config.toml
n_head = 4
n_kv_head = 4
head_dim = 64
vocab_size = 4096
qk_norm = false
tie_embeddings = false
optimizer = "adamw"
beta1 = 0.95
beta2 = 0.95
weight_decay = 0.088
doc_mask = false
Each number is 200 + 40 x the weight over its row's rms, rounded and kept within 0 to 999. Layers, rows and columns count from 0. The size before them is the row's rms in percent of the matrix's.

# layer 7 MLP up, 1024x256, rms 0.064, rows 125-152, columns 128-255
102,162,240,192,175,120,272,156,216,201,161,178,256,149,137,242,160,160,154,199,224,244,206,250,175,194,184,197,202,198,177,180,146,156,167,183,148,116,236,177,195,166,214,236,250,196,291,206,165,180,212,174,221,186,229,136,227,229,166,243,248,186,265,128,242,205,239,127,186,208,93,247,208,218,182,168,223,117,247,159,245,206,206,234,245,183,216,181,117,191,157,145,226,216,214,297,239,184,235,144,205,238,158,207,216,175,188,264,206,255,189,216,265,206,177,168,144,163,225,199,223,168,181,228,234,241,240,232,257
088,189,170,260,173,156,192,207,303,163,204,235,219,205,181,154,126,207,179,215,141,170,184,162,196,208,212,215,194,212,182,170,171,247,143,272,196,233,248,235,136,211,180,118,203,217,241,226,259,158,218,275,165,240,168,141,248,174,257,211,173,100,151,186,197,172,161,193,240,181,181,197,172,188,150,161,212,228,163,241,194,249,226,266,81,242,189,248,291,215,247,245,177,204,182,206,180,266,151,119,198,149,244,173,186,181,162,239,238,234,207,228,213,173,172,251,205,200,149,127,169,203,136,227,183,165,232,200,215
100,201,276,144,215,202,140,284,216,146,198,228,283,283,234,207,237,227,244,235,238,213,164,220,203,205,151,169,308,221,234,183,218,207,150,218,148,165,197,182,166,243,138,166,197,151,183,238,224,170,198,198,189,253,161,295,240,244,212,212,199,176,217,167,207,190,142,173,138,185,266,224,205,171,256,212,219,192,213,178,157,223,171,179,210,172,213,258,179,197,244,253,191,214,152,151,149,178,154,154,136,165,182,169,125,205,145,203,174,194,221,226,176,219,221,199,205,171,227,151,192,215,235,195,124,250,209,224,203
098,150,193,162,238,205,197,176,209,286,243,210,247,176,221,211,194,209,257,160,235,184,216,207,185,207,151,235,162,134,161,139,197,261,201,273,173,140,180,232,174,167,192,228,242,213,273,200,163,175,222,142,177,272,274,227,253,253,166,311,202,174,198,175,181,211,219,194,167,227,191,161,139,273,258,204,261,135,235,119,165,248,123,221,169,173,193,177,227,169,206,187,245,166,206,217,181,204,199,139,205,189,212,159,172,217,184,225,216,220,242,232,224,201,190,199,219,223,217,238,131,160,241,189,200,251,203,239,203
093,185,203,228,190,195,168,237,197,227,212,142,192,207,169,185,190,207,317,134,189,212,129,162,243,191,247,227,173,250,186,115,203,216,141,205,238,227,106,224,212,175,197,263,217,174,179,255,168,213,208,166,271,130,228,160,204,237,203,181,190,184,216,221,287,243,278,175,225,253,193,175,247,266,214,220,189,263,175,240,252,181,148,191,199,268,120,266,207,228,149,168,243,214,184,242,243,218,135,230,228,199,211,184,182,232,188,210,192,239,214,215,195,193,249,217,169,229,212,142,192,196,192,182,228,204,265,198,217
102,191,300,253,186,193,249,231,183,136,231,166,127,196,204,159,186,207,229,194,206,228,232,221,191,274,163,158,193,154,141,222,256,253,245,258,189,200,211,220,203,238,221,206,189,165,219,230,201,290,151,172,300,214,180,200,206,261,220,219,247,195,245,202,216,152,220,222,227,213,170,216,192,255,179,201,183,227,267,216,208,195,204,205,235,115,225,225,132,118,261,187,260,129,224,212,144,235,235,148,145,164,269,219,187,274,140,235,186,248,215,133,146,184,201,175,256,197,188,216,260,174,204,192,177,210,222,171,207
082,205,251,204,263,188,191,281,159,261,195,250,263,203,146,221,159,195,131,153,238,191,185,158,138,172,167,213,176,166,234,199,221,170,255,244,217,167,135,218,235,148,267,161,222,230,182,218,224,196,238,208,212,232,220,280,180,154,98,278,209,186,222,209,137,226,175,231,197,234,153,239,191,185,256,265,245,116,220,158,184,236,215,210,187,184,171,206,223,164,142,291,215,166,199,105,279,196,172,188,193,219,277,203,187,190,174,175,162,96,221,173,130,210,159,212,191,261,227,223,203,183,172,222,184,201,216,245,218
096,177,217,251,134,215,197,186,160,135,221,119,122,181,253,167,192,176,167,157,177,222,180,154,207,230,193,193,229,212,181,280,166,214,191,192,174,238,209,199,312,162,219,209,188,158,163,194,130,241,192,209,172,207,235,179,166,197,214,170,206,164,113,240,245,160,319,127,177,227,195,147,144,189,173,149,182,222,173,75,221,235,187,220,170,258,237,142,202,227,197,208,217,181,269,166,189,265,207,152,258,193,228,194,203,215,158,189,186,200,218,171,211,166,125,196,194,263,204,197,209,231,155,287,199,133,244,187,163
097,134,242,155,208,146,202,251,184,202,169,185,190,235,139,200,193,136,183,191,218,206,180,172,169,189,100,165,282,134,231,166,179,133,138,230,188,191,241,174,193,208,222,179,224,163,225,191,281,176,185,313,204,214,225,240,248,251,206,185,203,184,205,182,174,111,173,168,157,221,152,197,192,153,183,148,190,211,195,192,206,211,167,243,147,202,259,253,276,186,191,182,245,129,192,213,195,188,71,235,207,221,174,243,208,214,273,158,147,229,321,203,254,273,179,227,178,174,134,221,195,171,200,196,160,239,177,172,185
106,184,187,233,171,184,176,277,214,172,151,186,181,234,251,130,252,171,179,213,210,171,83,158,198,189,296,197,310,232,130,307,163,266,145,176,205,171,182,230,200,237,111,151,231,214,202,217,268,207,213,291,178,205,161,228,212,214,232,150,180,189,239,242,221,215,162,244,224,236,107,177,194,261,182,213,208,208,247,205,247,212,263,158,172,123,182,228,162,188,197,145,260,189,234,158,142,210,221,139,125,159,191,177,144,194,264,232,178,136,258,182,192,173,147,222,199,186,212,182,205,207,180,211,199,286,173,246,209
101,158,210,206,269,174,208,207,246,192,170,199,144,224,199,207,184,219,174,187,184,266,150,223,211,121,248,173,249,154,255,154,126,140,160,255,234,256,245,199,158,242,200,185,193,189,175,226,251,230,221,209,224,161,158,284,176,196,177,214,155,213,213,243,205,93,143,99,159,205,191,192,112,170,182,270,258,192,234,97,182,181,180,219,177,184,169,210,148,234,226,236,185,186,233,234,234,174,178,253,152,238,180,172,226,251,206,229,243,194,219,159,213,262,176,118,240,174,256,173,198,145,163,249,196,184,194,198,189
097,174,185,164,138,170,147,190,165,190,236,162,248,211,186,194,128,261,235,247,170,246,237,187,161,229,212,199,232,177,250,198,214,176,197,136,171,210,111,260,235,163,218,229,212,179,117,214,195,134,207,157,213,228,212,147,201,191,180,135,261,125,254,171,160,202,235,238,156,270,251,172,202,237,219,235,202,163,158,227,257,215,202,189,233,192,200,199,164,177,197,176,169,146,244,238,186,214,174,241,263,163,191,247,212,200,201,321,199,196,188,157,268,257,181,221,178,204,197,179,131,212,203,185,190,229,175,165,235
116,135,153,203,215,209,195,219,123,178,179,160,190,223,213,265,156,211,163,268,160,223,190,178,249,198,195,184,216,174,217,212,177,268,156,202,201,315,197,191,197,161,137,238,213,171,177,130,183,181,204,191,221,167,169,220,180,157,226,207,242,252,157,259,164,202,202,236,121,330,187,116,223,209,259,229,201,184,222,153,235,175,236,204,127,186,252,170,186,212,189,172,227,267,209,163,186,243,174,110,217,181,236,172,141,174,222,231,145,239,205,168,239,258,210,254,173,225,222,137,252,259,255,191,182,193,236,195,276
106,245,227,190,144,223,233,212,239,250,179,170,279,222,165,179,203,207,185,269,119,209,159,139,190,144,225,207,190,204,161,204,92,224,202,255,166,196,225,215,120,199,154,159,195,123,183,128,169,157,169,193,283,182,187,219,269,235,266,210,170,194,246,229,167,174,246,167,203,232,220,190,240,233,194,216,167,255,234,183,302,237,182,220,210,166,149,169,181,251,188,135,180,203,242,257,183,235,254,226,219,211,214,166,125,215,142,200,187,150,196,242,293,236,226,216,225,194,225,157,258,174,211,202,199,241,264,147,201
099,247,290,207,173,161,180,172,216,241,267,219,173,126,195,201,196,96,167,235,163,187,208,124,210,199,230,190,153,269,234,270,210,163,196,195,227,248,223,202,190,196,144,202,290,212,220,167,259,244,222,226,154,187,198,231,161,159,156,165,246,204,271,205,184,232,188,228,150,172,189,165,143,206,174,136,217,226,254,161,200,229,274,159,206,170,228,163,240,216,204,197,156,255,234,219,185,284,191,173,203,126,172,176,200,191,190,149,173,163,168,214,236,161,201,262,209,252,166,158,174,222,179,164,168,206,200,242,200
106,200,138,246,190,226,197,162,146,191,167,143,264,237,187,247,224,263,207,288,200,211,126,202,143,267,128,166,139,194,160,168,122,217,200,222,210,215,258,206,188,186,191,147,183,157,195,271,300,298,190,190,171,245,179,158,206,194,145,229,214,169,229,112,210,226,195,141,256,208,191,268,168,202,193,144,234,201,160,210,157,211,163,180,119,193,232,194,168,207,262,234,178,225,223,210,207,210,178,110,251,155,211,223,221,307,130,226,187,240,222,154,248,239,230,129,184,161,190,170,197,183,195,234,182,235,283,189,181
101,137,188,242,126,212,238,235,231,248,205,172,257,256,193,169,134,159,275,186,195,235,204,232,156,244,222,166,180,162,156,197,136,144,128,264,143,179,210,199,202,222,189,130,199,174,248,195,261,121,198,176,195,165,240,223,232,146,283,212,241,225,179,187,222,192,185,166,172,214,211,140,216,267,195,183,160,218,203,251,121,206,253,183,186,246,248,219,213,206,222,239,203,213,230,229,189,216,119,208,113,201,168,250,201,181,170,234,239,232,199,146,271,211,199,129,218,218,222,207,218,139,183,137,205,306,257,188,119
114,116,187,122,263,224,209,202,196,167,197,214,243,283,185,163,159,206,225,195,144,253,217,147,255,174,150,196,292,190,124,221,171,198,147,220,231,277,199,186,218,141,125,208,107,205,206,185,154,200,183,259,209,179,243,203,185,197,207,205,196,190,209,177,186,161,221,226,126,198,172,179,246,201,190,145,202,199,264,204,160,235,224,228,220,156,175,175,192,279,222,174,235,154,137,160,171,244,236,205,238,253,244,134,211,245,182,283,155,192,326,224,196,254,199,128,147,191,145,196,192,221,214,175,192,183,245,189,128
094,180,161,185,247,187,250,258,235,164,142,147,207,249,212,243,179,137,264,189,199,219,214,164,228,207,214,234,245,194,232,250,180,239,273,174,171,198,205,203,232,185,128,226,214,231,265,191,181,168,203,269,145,192,245,156,199,177,186,132,273,184,173,250,216,205,252,185,193,123,211,128,190,208,185,139,207,106,170,158,283,287,258,139,160,194,221,211,220,137,156,117,180,144,178,247,184,240,263,221,166,219,194,215,234,152,231,247,237,136,168,229,187,197,242,162,186,199,186,214,225,248,180,230,189,175,196,249,193
086,243,205,187,126,227,185,208,332,189,183,215,173,169,95,192,182,187,193,182,220,153,172,217,145,282,189,143,212,276,220,160,245,120,172,193,215,238,219,204,176,202,101,179,220,183,170,228,252,283,256,203,191,194,153,264,248,265,240,218,261,208,100,147,211,200,177,201,216,188,156,209,206,268,176,148,190,197,272,169,213,229,195,245,245,256,241,179,175,175,214,182,204,260,176,213,213,236,220,228,152,181,223,150,133,215,234,183,140,202,181,186,238,168,190,269,163,226,176,193,196,194,109,242,209,231,210,218,139
106,198,196,180,172,145,213,195,146,190,230,190,230,247,204,236,158,217,202,203,190,204,228,200,210,205,178,106,180,220,241,161,181,209,200,229,226,201,250,193,161,196,273,188,194,203,211,209,267,274,156,161,237,259,242,254,242,253,274,275,214,228,164,165,142,152,154,213,184,196,133,179,197,161,191,184,133,135,172,125,213,201,135,174,209,192,227,205,263,166,213,151,208,218,223,283,226,171,136,229,249,230,165,118,180,211,172,298,228,225,211,204,151,281,149,217,126,274,169,208,130,135,197,176,142,239,212,227,177
103,177,227,193,214,249,271,217,169,208,158,225,149,268,204,249,163,156,254,240,172,201,196,160,148,206,209,197,212,172,181,219,221,193,172,273,191,248,200,167,196,171,143,268,169,235,177,199,107,285,241,288,247,216,222,215,224,221,168,187,223,238,188,134,206,234,250,236,145,246,189,184,165,209,175,215,299,232,163,204,172,174,216,203,229,186,212,180,174,223,216,138,217,177,207,205,192,186,210,257,242,198,253,165,185,143,136,188,126,231,242,232,275,295,221,236,136,198,130,228,260,108,209,209,154,234,227,262,210
098,225,196,202,126,130,254,169,202,223,222,137,214,166,220,199,204,117,176,205,185,234,241,165,156,132,221,213,236,239,224,326,198,234,220,210,220,225,203,216,243,143,160,186,194,212,174,234,282,182,155,137,277,94,247,171,164,207,185,215,184,200,223,181,200,189,233,204,212,226,204,184,137,235,109,237,225,192,155,249,258,172,186,193,173,198,184,158,189,215,182,188,216,153,200,198,281,236,161,176,276,269,225,263,234,154,180,297,256,220,225,191,165,175,126,251,221,134,208,148,173,195,221,212,142,193,229,233,234
106,227,234,163,179,204,203,186,184,197,224,172,237,290,116,179,210,189,233,237,164,208,168,156,217,179,193,200,202,261,176,228,205,148,148,275,163,212,188,192,277,147,183,218,206,196,225,177,142,162,257,206,202,232,214,268,178,208,215,233,271,209,166,188,209,232,210,199,247,263,208,206,200,257,149,251,190,198,189,209,183,178,174,257,198,107,222,271,258,230,176,156,190,126,229,169,214,210,188,190,204,221,212,138,170,114,166,220,239,228,323,236,203,230,236,217,152,242,226,219,168,193,200,244,148,85,224,248,250
093,117,233,169,232,224,129,255,242,205,202,169,196,174,134,221,107,231,208,233,180,277,191,120,197,260,192,148,175,121,232,185,201,179,254,232,233,159,243,157,249,213,161,184,220,266,187,142,193,237,261,153,183,207,249,251,166,193,128,178,248,176,202,183,161,153,186,164,208,208,189,180,103,134,165,226,228,237,203,206,239,161,194,228,230,164,177,205,205,156,185,200,167,151,186,204,249,179,178,204,234,146,264,229,160,178,195,173,207,150,253,209,213,249,159,208,268,203,124,221,162,168,259,179,162,148,227,237,192
101,138,218,205,192,178,183,171,223,263,204,175,234,248,105,211,185,184,188,110,153,291,231,245,200,181,190,155,228,262,172,310,168,159,244,214,302,118,222,178,208,180,199,153,157,212,161,203,182,222,171,185,207,290,243,228,261,243,167,256,269,234,181,172,316,157,229,211,178,152,214,152,128,197,176,134,233,169,267,211,154,205,189,237,236,172,240,212,252,250,228,209,195,225,215,199,224,171,198,240,217,191,193,229,185,194,185,197,236,167,241,133,211,206,229,229,171,153,199,166,120,291,190,223,143,263,147,139,244
101,289,226,131,210,213,150,237,176,199,220,192,264,188,219,191,172,229,165,223,232,194,157,180,230,273,194,148,182,192,243,192,191,165,256,233,204,226,212,246,183,188,222,241,190,187,135,176,205,246,205,217,183,218,128,268,240,188,150,286,241,234,181,249,186,179,274,181,210,245,125,186,216,196,174,257,226,271,163,205,266,233,233,168,215,167,253,157,227,144,232,117,212,150,177,131,209,193,165,136,177,116,185,201,159,112,177,225,210,198,142,163,130,253,264,194,203,237,206,232,162,144,224,219,166,195,187,213,182
090,122,206,193,237,184,128,234,231,155,156,225,172,247,153,151,213,199,274,206,179,133,204,170,169,219,116,222,159,232,200,236,162,270,169,157,235,170,192,225,185,204,189,240,215,127,213,189,282,226,226,298,193,211,274,208,172,188,194,203,151,149,247,156,157,155,195,219,209,137,221,168,167,179,182,191,182,218,223,225,206,233,182,244,251,194,193,254,177,222,273,184,196,124,263,223,143,235,242,170,198,147,127,199,159,141,200,210,136,165,197,202,165,228,246,251,232,172,225,160,236,252,187,261,123,160,155,244,243
# layer 7 MLP down (transposed), 1024x256, rms 0.0488, rows 125-151, columns 128-255
089,162,256,231,151,176,189,186,208,175,244,236,163,264,220,160,102,225,176,247,207,199,164,244,219,220,183,259,169,309,239,157,232,175,110,218,237,227,250,242,241,221,186,154,216,108,165,320,121,224,169,190,203,173,166,219,153,172,215,203,131,187,164,230,240,206,124,208,221,252,215,217,121,196,174,250,175,229,235,224,211,193,134,224,207,279,144,148,167,201,263,195,250,208,190,184,184,184,188,201,188,251,269,223,209,200,199,154,226,195,214,142,215,137,204,222,204,246,176,205,194,233,182,214,237,83,178,266,195
085,230,226,203,193,156,207,172,183,156,195,227,210,190,258,278,204,273,166,195,153,197,233,198,247,232,207,244,211,213,166,222,225,144,138,227,172,225,181,126,199,213,199,211,193,507,197,203,147,231,229,182,243,161,214,194,185,203,187,256,173,216,173,175,218,162,186,201,181,230,231,178,208,216,159,227,187,239,176,196,225,228,168,201,143,223,247,189,98,130,210,228,229,196,219,204,292,245,199,173,199,223,202,199,116,185,181,181,230,201,140,183,177,207,184,142,215,239,219,176,164,131,239,141,244,220,201,188,164
086,139,255,252,177,183,202,177,210,273,167,154,196,177,222,166,189,262,208,209,195,195,255,207,245,143,221,210,201,184,169,209,205,151,220,230,241,185,264,214,268,267,203,188,220,336,195,192,204,225,287,199,166,191,122,219,207,227,186,170,196,284,199,189,121,109,158,184,207,227,243,241,187,152,163,223,183,209,169,194,163,202,174,232,139,233,230,198,139,239,236,213,209,256,208,211,92,289,268,140,221,139,203,184,225,196,206,232,203,195,213,198,239,133,212,195,228,209,205,215,217,198,264,215,142,157,257,228,264
098,220,192,184,181,202,117,205,184,200,212,146,138,156,162,230,242,181,178,149,246,144,190,155,206,271,230,177,213,209,208,171,208,178,183,270,150,249,224,210,215,193,214,230,221,217,126,220,148,215,141,207,163,163,278,152,218,174,276,192,168,188,174,194,236,214,210,215,164,114,160,204,143,240,174,194,153,206,178,180,224,241,161,234,143,168,151,200,211,193,171,215,216,194,165,154,206,230,225,285,236,218,159,164,210,240,263,237,194,189,193,264,176,184,189,164,198,217,192,236,198,192,195,146,165,183,278,126,159
088,250,188,203,166,181,201,163,194,189,229,235,197,253,241,186,198,177,151,182,276,198,202,170,173,233,201,169,172,161,240,156,159,163,173,186,136,251,213,113,256,246,201,165,284,219,225,235,220,109,152,217,185,253,281,211,198,219,185,200,184,194,211,146,186,187,183,272,247,145,194,305,239,232,204,197,205,242,210,197,231,164,231,304,203,209,197,190,166,235,161,296,258,152,239,226,163,215,155,165,264,277,134,244,249,163,204,224,276,133,150,230,261,180,242,135,150,217,125,176,112,178,131,178,109,112,207,178,218
097,228,214,184,149,227,199,137,227,182,146,223,182,258,189,258,297,188,208,189,165,299,225,269,221,291,266,239,207,263,216,192,259,179,207,124,238,126,171,138,252,166,271,173,238,293,202,247,190,178,184,214,118,209,182,153,169,222,230,226,159,241,207,200,146,239,188,178,152,227,176,212,162,262,195,289,218,101,227,217,213,239,196,183,276,153,129,217,204,226,134,192,223,201,176,212,221,130,181,195,184,122,200,197,193,177,193,210,272,220,199,192,155,163,199,173,159,215,224,175,186,231,279,202,168,178,237,215,226
080,206,158,126,174,212,207,149,175,205,259,237,179,209,248,247,273,239,243,162,219,150,224,221,205,187,170,236,143,187,239,225,232,230,126,180,197,216,196,194,204,259,208,269,178,146,174,220,191,256,213,182,132,190,197,135,212,239,201,144,209,210,212,202,218,268,196,191,151,229,189,136,224,178,179,135,148,202,180,275,245,257,188,161,92,135,171,235,193,219,192,146,112,203,184,191,214,221,251,159,198,167,164,268,221,226,194,255,262,273,216,154,224,159,199,253,280,232,268,254,173,150,227,178,228,289,199,182,149
100,247,221,205,138,228,275,250,158,212,200,185,152,211,204,189,248,174,191,191,178,176,197,226,217,187,189,130,132,220,280,176,186,221,182,195,178,249,224,206,223,149,163,250,200,205,227,223,212,257,225,167,186,197,183,195,179,177,200,186,170,207,182,163,300,247,192,187,101,235,183,196,260,217,99,181,157,123,175,157,227,223,168,232,156,209,199,224,195,277,167,143,156,295,203,206,199,158,295,212,211,184,207,203,224,175,215,214,203,206,37,216,199,245,271,244,149,179,206,152,152,196,216,162,241,210,215,151,162
095,254,166,229,200,180,198,187,214,239,213,291,179,181,299,248,229,297,149,144,182,142,188,221,228,224,137,197,237,173,165,170,159,174,211,188,190,188,181,204,147,196,233,196,230,216,174,188,124,184,166,166,170,222,221,226,152,125,214,216,200,169,225,276,198,177,193,225,207,221,217,255,167,180,193,153,160,218,202,229,183,150,198,222,186,169,257,179,267,141,195,219,191,263,230,227,253,172,219,280,210,257,165,154,209,139,165,97,223,266,225,192,225,138,182,198,124,256,179,211,139,148,220,152,251,208,281,166,197
100,199,230,229,177,211,227,132,253,266,194,205,192,143,220,201,155,123,155,177,215,196,237,225,163,190,170,245,234,234,183,257,258,205,251,173,233,192,229,205,197,230,223,238,177,141,279,171,210,200,139,186,209,246,188,225,271,204,233,188,157,178,172,215,213,279,216,174,255,249,209,177,138,288,227,164,250,239,203,261,231,188,151,174,205,223,236,176,150,141,169,266,179,182,236,186,185,143,154,197,196,208,253,162,216,177,239,242,211,213,197,244,165,205,220,121,198,142,215,209,218,179,179,153,171,283,177,195,243
099,144,227,175,223,223,206,175,205,166,195,176,204,262,165,238,143,210,173,174,223,210,167,188,179,204,261,245,241,186,218,200,160,279,178,178,222,149,161,181,245,233,230,217,228,211,157,169,205,189,120,215,242,205,111,224,122,154,228,156,171,248,168,221,176,236,194,131,309,176,189,191,206,244,272,181,258,208,156,228,225,255,214,138,206,175,155,162,228,230,207,245,256,138,197,154,233,161,252,285,255,226,145,182,252,112,162,182,195,154,222,259,141,232,193,169,225,208,122,189,191,230,144,181,157,160,223,174,174
094,210,142,143,230,131,167,240,179,145,228,237,148,217,238,198,198,168,152,181,214,182,225,209,205,142,173,204,183,242,221,195,214,159,144,136,211,257,188,158,272,193,180,181,83,161,189,260,157,247,198,138,192,159,188,163,177,233,218,210,227,177,187,269,227,173,230,205,186,178,197,165,157,187,290,190,209,182,227,173,276,173,213,220,195,167,190,173,239,221,217,240,215,288,223,229,257,173,166,246,219,215,246,169,197,229,171,200,161,206,118,159,159,191,181,147,220,251,249,222,177,201,216,180,228,160,147,185,182
115,135,241,151,215,206,182,251,172,196,127,210,236,185,212,227,136,218,229,171,207,166,191,192,193,230,238,224,136,157,225,104,214,215,199,234,257,243,241,170,165,211,228,200,192,170,201,265,218,172,120,196,104,239,213,172,246,252,134,178,161,205,235,185,177,191,175,186,281,162,215,223,200,175,185,115,217,176,164,195,187,243,206,227,164,231,277,193,162,170,170,144,189,258,214,239,234,230,164,256,197,192,158,217,265,232,191,225,181,193,240,207,272,228,208,186,221,126,191,284,235,145,219,167,175,170,108,128,204
105,198,285,234,213,184,207,161,176,184,247,162,174,161,185,250,194,159,241,209,190,159,194,187,132,182,119,295,246,193,222,236,219,195,197,197,249,215,230,195,290,222,171,161,179,226,174,144,233,164,204,176,173,215,205,231,155,150,171,133,174,215,202,122,232,262,229,215,223,226,297,247,202,253,236,169,260,264,157,144,229,138,161,136,243,210,202,90,144,151,191,253,273,153,229,222,209,183,212,232,226,150,218,178,157,205,212,212,238,278,185,234,232,227,224,266,202,187,171,168,110,254,202,242,189,174,149,175,152
100,37,131,193,172,208,175,181,202,275,154,126,200,191,262,192,240,192,274,224,206,185,132,233,182,229,151,218,180,203,204,202,171,136,157,191,187,201,213,211,173,257,209,146,226,184,155,209,156,202,119,100,190,206,238,189,205,178,222,220,189,173,248,191,220,145,291,224,258,260,186,154,198,235,212,205,209,149,167,169,153,228,196,205,198,248,287,157,178,194,213,209,200,243,207,237,207,105,144,205,167,216,252,255,223,220,219,218,243,256,233,217,172,227,156,174,163,195,216,165,189,242,182,234,253,254,154,228,226
111,249,213,155,128,184,210,197,187,260,157,166,215,178,186,160,209,309,208,206,127,204,153,193,209,272,150,164,219,262,156,232,229,200,245,169,160,213,194,136,223,218,212,196,192,235,231,205,213,149,211,169,178,168,239,229,121,149,189,224,236,191,199,160,131,153,180,243,172,190,176,201,142,180,209,196,217,198,109,172,199,239,213,277,238,206,225,168,257,195,207,171,165,229,187,199,272,162,275,224,252,158,172,212,177,236,210,203,209,243,196,223,146,201,183,213,233,152,239,286,187,219,227,278,150,173,132,127,264
099,151,128,171,146,215,148,250,203,197,174,259,227,169,217,241,249,239,240,123,146,175,279,175,188,213,246,243,154,165,212,188,189,124,148,178,207,183,120,85,197,193,184,219,197,217,214,173,257,172,139,168,171,172,216,237,144,234,203,143,156,286,214,146,205,207,194,152,243,187,190,152,245,216,247,217,200,279,140,195,242,242,208,160,148,201,259,185,201,215,234,252,182,159,167,193,155,163,148,272,163,121,178,250,317,243,135,227,229,129,218,202,254,145,244,214,216,246,222,231,151,158,232,237,245,209,219,229,134
115,171,206,245,188,257,192,169,159,234,120,236,150,135,136,183,161,209,159,262,228,247,232,174,218,158,149,245,161,211,212,182,182,237,165,233,110,232,285,193,145,217,228,175,214,205,151,187,179,270,214,224,224,177,140,248,218,222,224,130,197,184,229,176,216,149,220,218,270,212,182,202,230,200,141,180,246,146,178,244,188,187,160,261,214,218,245,162,202,90,244,256,239,211,190,169,197,154,148,180,277,251,220,184,126,220,207,243,152,184,239,235,178,228,173,178,192,241,282,185,213,169,223,148,217,196,189,200,132
095,187,237,177,148,168,219,275,189,270,230,204,193,292,244,238,143,199,175,177,188,208,137,195,237,213,220,162,234,186,205,197,129,248,197,190,198,210,184,207,240,274,180,118,205,253,189,229,193,168,268,256,188,222,176,206,185,222,225,154,257,291,250,210,223,192,181,186,229,178,257,170,125,238,120,230,218,259,168,191,206,123,221,268,182,133,243,126,193,125,148,209,184,163,205,213,132,237,190,203,273,223,198,225,184,230,232,169,230,231,241,168,174,172,220,111,258,219,147,172,160,145,164,267,172,201,210,197,165
088,223,148,196,270,189,203,226,202,170,200,236,218,175,195,203,203,206,233,217,171,219,209,199,184,194,215,233,239,205,116,198,165,201,184,192,173,125,152,177,178,232,268,190,233,226,224,124,175,107,192,199,113,178,237,230,182,235,191,199,233,160,259,209,155,119,198,197,146,290,183,213,237,97,219,178,181,142,107,237,216,211,223,260,227,219,191,246,157,217,135,150,158,145,189,207,178,200,228,130,177,166,156,194,195,216,206,233,197,197,159,266,187,180,132,168,281,220,209,220,202,254,280,250,127,183,232,213,268
114,159,193,214,230,181,199,230,176,97,192,133,220,210,238,182,255,223,206,259,209,163,261,232,153,231,220,258,176,241,293,245,224,293,177,174,102,165,138,208,222,109,219,184,219,340,213,209,311,192,168,211,183,249,198,242,276,159,212,146,209,233,209,189,227,196,155,177,253,176,274,175,186,141,197,180,189,193,208,247,205,220,212,194,95,231,227,247,237,235,200,204,236,209,259,132,246,172,194,166,208,214,157,183,204,167,243,215,201,151,179,232,158,215,185,180,214,167,268,183,237,246,155,274,203,181,179,181,210
102,205,227,201,226,199,266,233,126,146,162,196,230,220,205,162,219,262,267,197,218,255,150,207,203,211,197,198,190,241,109,234,238,256,189,170,178,191,213,118,216,191,197,168,246,388,172,235,182,156,215,235,258,219,174,239,238,225,176,230,254,158,203,172,263,177,211,203,189,233,256,150,167,128,241,182,146,210,210,158,258,250,244,211,156,216,206,277,218,171,180,194,219,198,130,124,195,188,189,161,280,204,152,149,199,160,162,145,188,237,190,150,182,160,182,204,136,234,289,177,173,153,191,249,201,131,290,153,207
095,232,185,123,278,247,156,250,220,191,201,253,204,233,149,180,281,209,218,227,193,218,239,207,248,247,207,144,142,171,104,183,165,204,233,206,230,194,226,217,204,216,145,243,190,132,243,214,255,230,261,213,254,221,253,189,157,209,210,201,272,238,183,201,159,214,195,115,138,167,243,216,92,194,193,192,227,209,153,166,195,112,121,201,215,90,240,185,254,154,168,171,187,263,221,197,190,226,228,168,203,156,202,251,224,107,166,211,197,190,212,253,243,155,232,169,224,142,144,221,215,216,247,229,166,226,197,149,196
117,242,213,205,143,171,126,301,133,215,291,218,179,245,178,199,196,140,150,208,293,320,111,179,219,159,180,191,151,181,191,185,241,251,142,190,174,140,240,108,247,167,255,165,203,221,178,195,139,228,267,230,198,160,222,166,235,231,248,190,241,146,187,209,199,182,191,200,226,214,176,185,169,205,234,231,168,244,250,189,208,260,228,203,214,188,211,151,263,171,196,178,174,234,206,175,217,138,179,169,240,213,157,217,121,213,84,176,230,157,197,205,219,171,245,188,262,220,233,255,247,154,200,173,221,221,222,173,195
095,176,177,215,163,122,211,228,183,215,217,253,215,154,164,145,311,167,242,195,200,200,297,200,234,272,211,276,143,234,195,209,211,146,205,226,200,149,139,157,115,237,251,210,257,355,189,219,173,135,155,173,183,201,173,202,246,218,231,226,230,189,217,246,213,187,190,244,245,156,217,170,201,192,206,247,216,230,155,255,176,203,260,144,154,224,177,154,142,183,164,172,204,243,173,159,237,202,252,197,152,209,138,219,211,289,214,206,209,220,149,187,195,173,236,157,156,240,232,207,186,199,214,179,148,224,163,183,211
096,195,166,140,227,188,151,213,179,224,179,229,251,264,240,194,301,200,208,197,131,169,104,213,152,187,216,205,242,156,148,239,216,205,166,192,170,152,149,157,218,227,177,210,157,153,242,189,161,195,165,214,192,141,196,204,165,148,247,157,196,203,243,299,187,185,195,174,282,258,164,212,224,194,216,267,185,171,184,195,214,156,154,264,188,265,210,145,175,184,136,195,210,230,190,135,169,197,163,233,276,90,214,232,191,216,217,249,252,234,183,209,206,241,219,164,240,261,227,263,287,213,160,205,237,149,109,216,188
104,146,215,203,201,219,146,226,242,152,233,211,171,219,88,191,167,197,201,136,210,220,185,208,242,241,293,199,185,203,204,246,193,244,223,251,187,193,218,133,124,219,170,259,191,137,180,198,210,233,227,147,109,203,156,187,159,174,207,162,172,155,240,179,135,226,220,245,250,235,265,249,155,223,282,181,225,194,183,191,243,136,220,192,179,143,225,164,271,163,219,194,270,196,170,229,260,189,189,164,224,175,204,240,201,278,210,162,219,152,220,230,236,248,239,177,223,311,182,219,160,201,164,214,171,185,234,107,203